config = dict(
    num_attention_heads=8,
    intermediate_size=1024,
    vocab_size=8192,
    norm='rmsnorm',
    norm_eps=1e-05,
    rope_fraction=0.25,
    attn_scale=0.177,
    init_std_down=0.0,
    learning_rate=0.00147,
    beta2=0.95,
    decay_fraction=0.784,
    decay_shape='sqrt',
    batch_tokens=[32768, 65536, 131072],
    max_seq_len=1024,
)
Each number is 500 + 25 x the weight over its row's rms, rounded and kept within 0 to 999. Layers, rows and columns count from 0. Numbers have three digits each. The size before them is the row's rms in percent of the matrix's.

# layer 11 attention value, 256x256, rms 0.0626, rows 172-214, columns 128-191
098:477462493512500505508497496460541486487482483472495503494488498502482509533500501541491513528505491478498493478487508510496509489525495486525493485489489500483498476516470483492496466531524547
094:492470582494523506480505487504520480486465448479553508516526497505512534532504473521491525480478505492500502468496484486466476500502507496540562476513468570477522473491523518479509475534475465
098:470518476504468513523485480485500415494494493460507498479515543475523514532508491456496543492476468505510535543462454502465497517478438488479466474532458531491546479491478484500512473500482508
096:473515475483469494465462491479498519502475504502497509481549501490535491492538525504490488527510492524464520502525497512533490525555501449467534547454483507511492484494517488498513519499505548
099:544485481491538525535486470521535482505507487497477504524482527525502504537513522459532525522495529462554524474553485470502522518484498510505476451487484557516498490481489472565473497489499482
091:549520501434516516555518498513508505448493498529527466530503469530493508473475474481510545503542481494493489494481524455467479502486513496512503499493493453489512449523502463466459480457477517
093:539516472465493511482528486449481512468515571508464559481489498508501497493527509488514497521512466494492491466555489480505560492524518504531495528510503474507482540457518456535473504475482495
097:477473523533494498513460518478472523497491537517464473530473523530500523506489459510519492503497452491496489487525483496508475536485538488506506470494460488473517487549485499505471521465502498
102:489532483529498491514494493546498507518505463484565505519516480544530487475488514480518471520501523533518473495501514478537502442568496513522490487506481496527497505475519467514529499485494482
096:471521497510456524553513484483490506533500513453464517505531476539478526505506523435474493508487479528508497521516502524520513482472504536514442497481518543478565493514447526525554516511504528
104:513519517518526500483497461503478489520504474506523498519518543460494498466462428459530505457438489487500494530479485502454462528506478487491478494536515502484462508522451517519472514459491512
097:483476516519548490481486528471511473490531503487511509464487434475525497496499517499513484474480485526498499492473505497523509517508508518484504539555499530512512522518483499550492486524507499
091:489535518494520513529483469492504480481529468489458481484479441481515502469466522474488500499492506470458535466524489507495496536553502508528491525519502566459574541474500467469488517536535546
096:547514500518487530484465485522539538491534465495467465488487450480500516477497500480496496469469500515507503478455473489516477523491523499464483471478489516516507472524491484519512513491499523
100:484534460502522513499515490503523497490509503483423452490570532483460475477484507510497507540519592482444514510506493547479516496534534502513522518461514502493490513494528500505458475460533518
090:529514554501535477516497539482496520433481515522484474424528490512464504518472528519482482525504489468483537492477516498462490487516506527507506521474510514498538504512518490512522495492485486
097:480488581488476525546484494486494468558465513522517562454435514507511536523465473561503509480533488520484478501528490536491482457515478515501527494541477446519494486535466484540496510521485497
100:540451512538534492521521522530497499535525489528579480439496501521472453496486508492511499501476501508502535534476494543505521528536519472500534490474534519498503473496534513449491510515507492
102:513482446500527505471500498515465510468542494467474490552513544491505483490489505483509448489502514492497529470529520497527480508479522496498524459510480564511523480489486477486477518517479501
106:477495486502486462511468530548510536471513510506529519489528510478461494546536509520501502496503495495510497477553521507487515534466512482502464535474506482519479493462497501502496519473486534
080:490507494472505479535486490504520486527547489503499478514497499458483505515479482508481486494510533524501419484497514450507518500543499514521491478496525529490493529494510501504474487492502521
074:445478466512499533510510487516487563498455484529501560515508517501521457483524478534507546483523465512471505482464516498448488500483498478504510503549538485514516495486485460506476542475511509
079:513526464508517468486513536493493510458522442520494496493519499503476527497479534507474529480484500499538464487466476478475488455476484484521474525512497504496513546499478482499523472438436504
076:509502497491509477527455512489500486501506519501451535473518522477531493537470536547481507503541511490509497515494520562534514512529502455469487497540471472493523546525506483497470549528499457
074:482524497497519508496522467493485525517517481506555471437526440471490492526533491481513493502494512493532487487485487490541528506464517507479502469483505473514490513454503464502504484510522492
083:530531502530516481546499540485491496536469492550500537534549486487527517499480531488495513516546507474469498517506488554527483460492491519453520512486432502496502481497478512482504492490451510
075:477484534522546509501472487487492492455471518518517506439517505486516516464516501451500495535510487515478490516450519497492479517541504485510541491517473514507485449466515499514522515558529503
076:515491529540509527443527506511502518487491512499477468480484528490500483482522537532503479489525482476454504497505479492497489514541514497508500495473450498487544481531501528525483510510544496
077:493485522496520487492525472492500507507527491501518516495482542505505511426513471521471460539532502519481508513481504487501452491500468454488554481526510531495481467496459460509499492502487510
080:505462476552480462460530503506479479511505531494511504529481489471502464491479545495521534540499503517503547501514525485487526511516543496498520542482498455501462499507515521502450476489506471
074:540460454512509506472514504481470485501468540468519484515507480509478492535526453483511513516464485509478543485456506536531483458492505482530543510509476525499510505489511544497558506458459467
079:518495518503486477535507503486507502509496513493483479491534458538505525557510492475506499514521527466488488527487495488487494505494477527528466494456511522460516496495503523540509519491491432
075:532538498450504499452514472514460485504511538505505504505453464484514537508498487481523510477541516497502467462530503460521504518487489457468479558516548485504467505522469472526485499465516512
074:484502495502495512550493506454527449475464502483501517543495559498511504518481498523524521560501488465502524529502521510531457477528499470497490508462479491508528503482524498470493484523485501
073:496528527482492487488502478479520513485478536525500523535541495514504457486484466516505485492505496548511546543477530483468452494448494486502514485481500549495529477504465538510450492538515501
083:466438503486505439533498481506528501476508500510512506505483523503493507459522521498477526526515491536482475545521481466520440477474467505472542500479495472485534504495445557510445484476448488
074:466487490487511484516499482506481495512458488503525517561494540523493503476438502506499520518516501489498497488517504500471499499558464498498466506513494506493504505501518500491495481506511535
078:499461510525511513472547509544480510487506505469463506471486486502528498527482469469490520512507507488526470553556492546498489501506529488490497529488519531465503519484486470518446524453501510
082:517528522497530527522493550514506468477507485479492474507497499495494494512460518447494506541474523462466511515506494490526507427527529523475471525520497438534523474487489443480462486475458481
077:478471557496487515501487511557517503510528530481479497479481481454514485521504521512514501510530468501511427537498512485477457497517510497518501518505499456546494460498496469530504466465495489
082:518542490497448456515464535463549502494499482556467520547493490430497506492540498501499482498504503524490459487493493488495500495496506487478532518471504509430504491469512553482479471511499476
076:550525493487494514420498511513473519520480519483538489523529459492486477579510493500532505499517520469466477487501495520498524488524497501493506519464492519503473502485512481483511518522524476
077:526481513536510547518548516500494491508464486500529491496495515514483457511525488501502496503531463523457484527531507475452486505475521533515448490509434518465496492503546519476492470494498515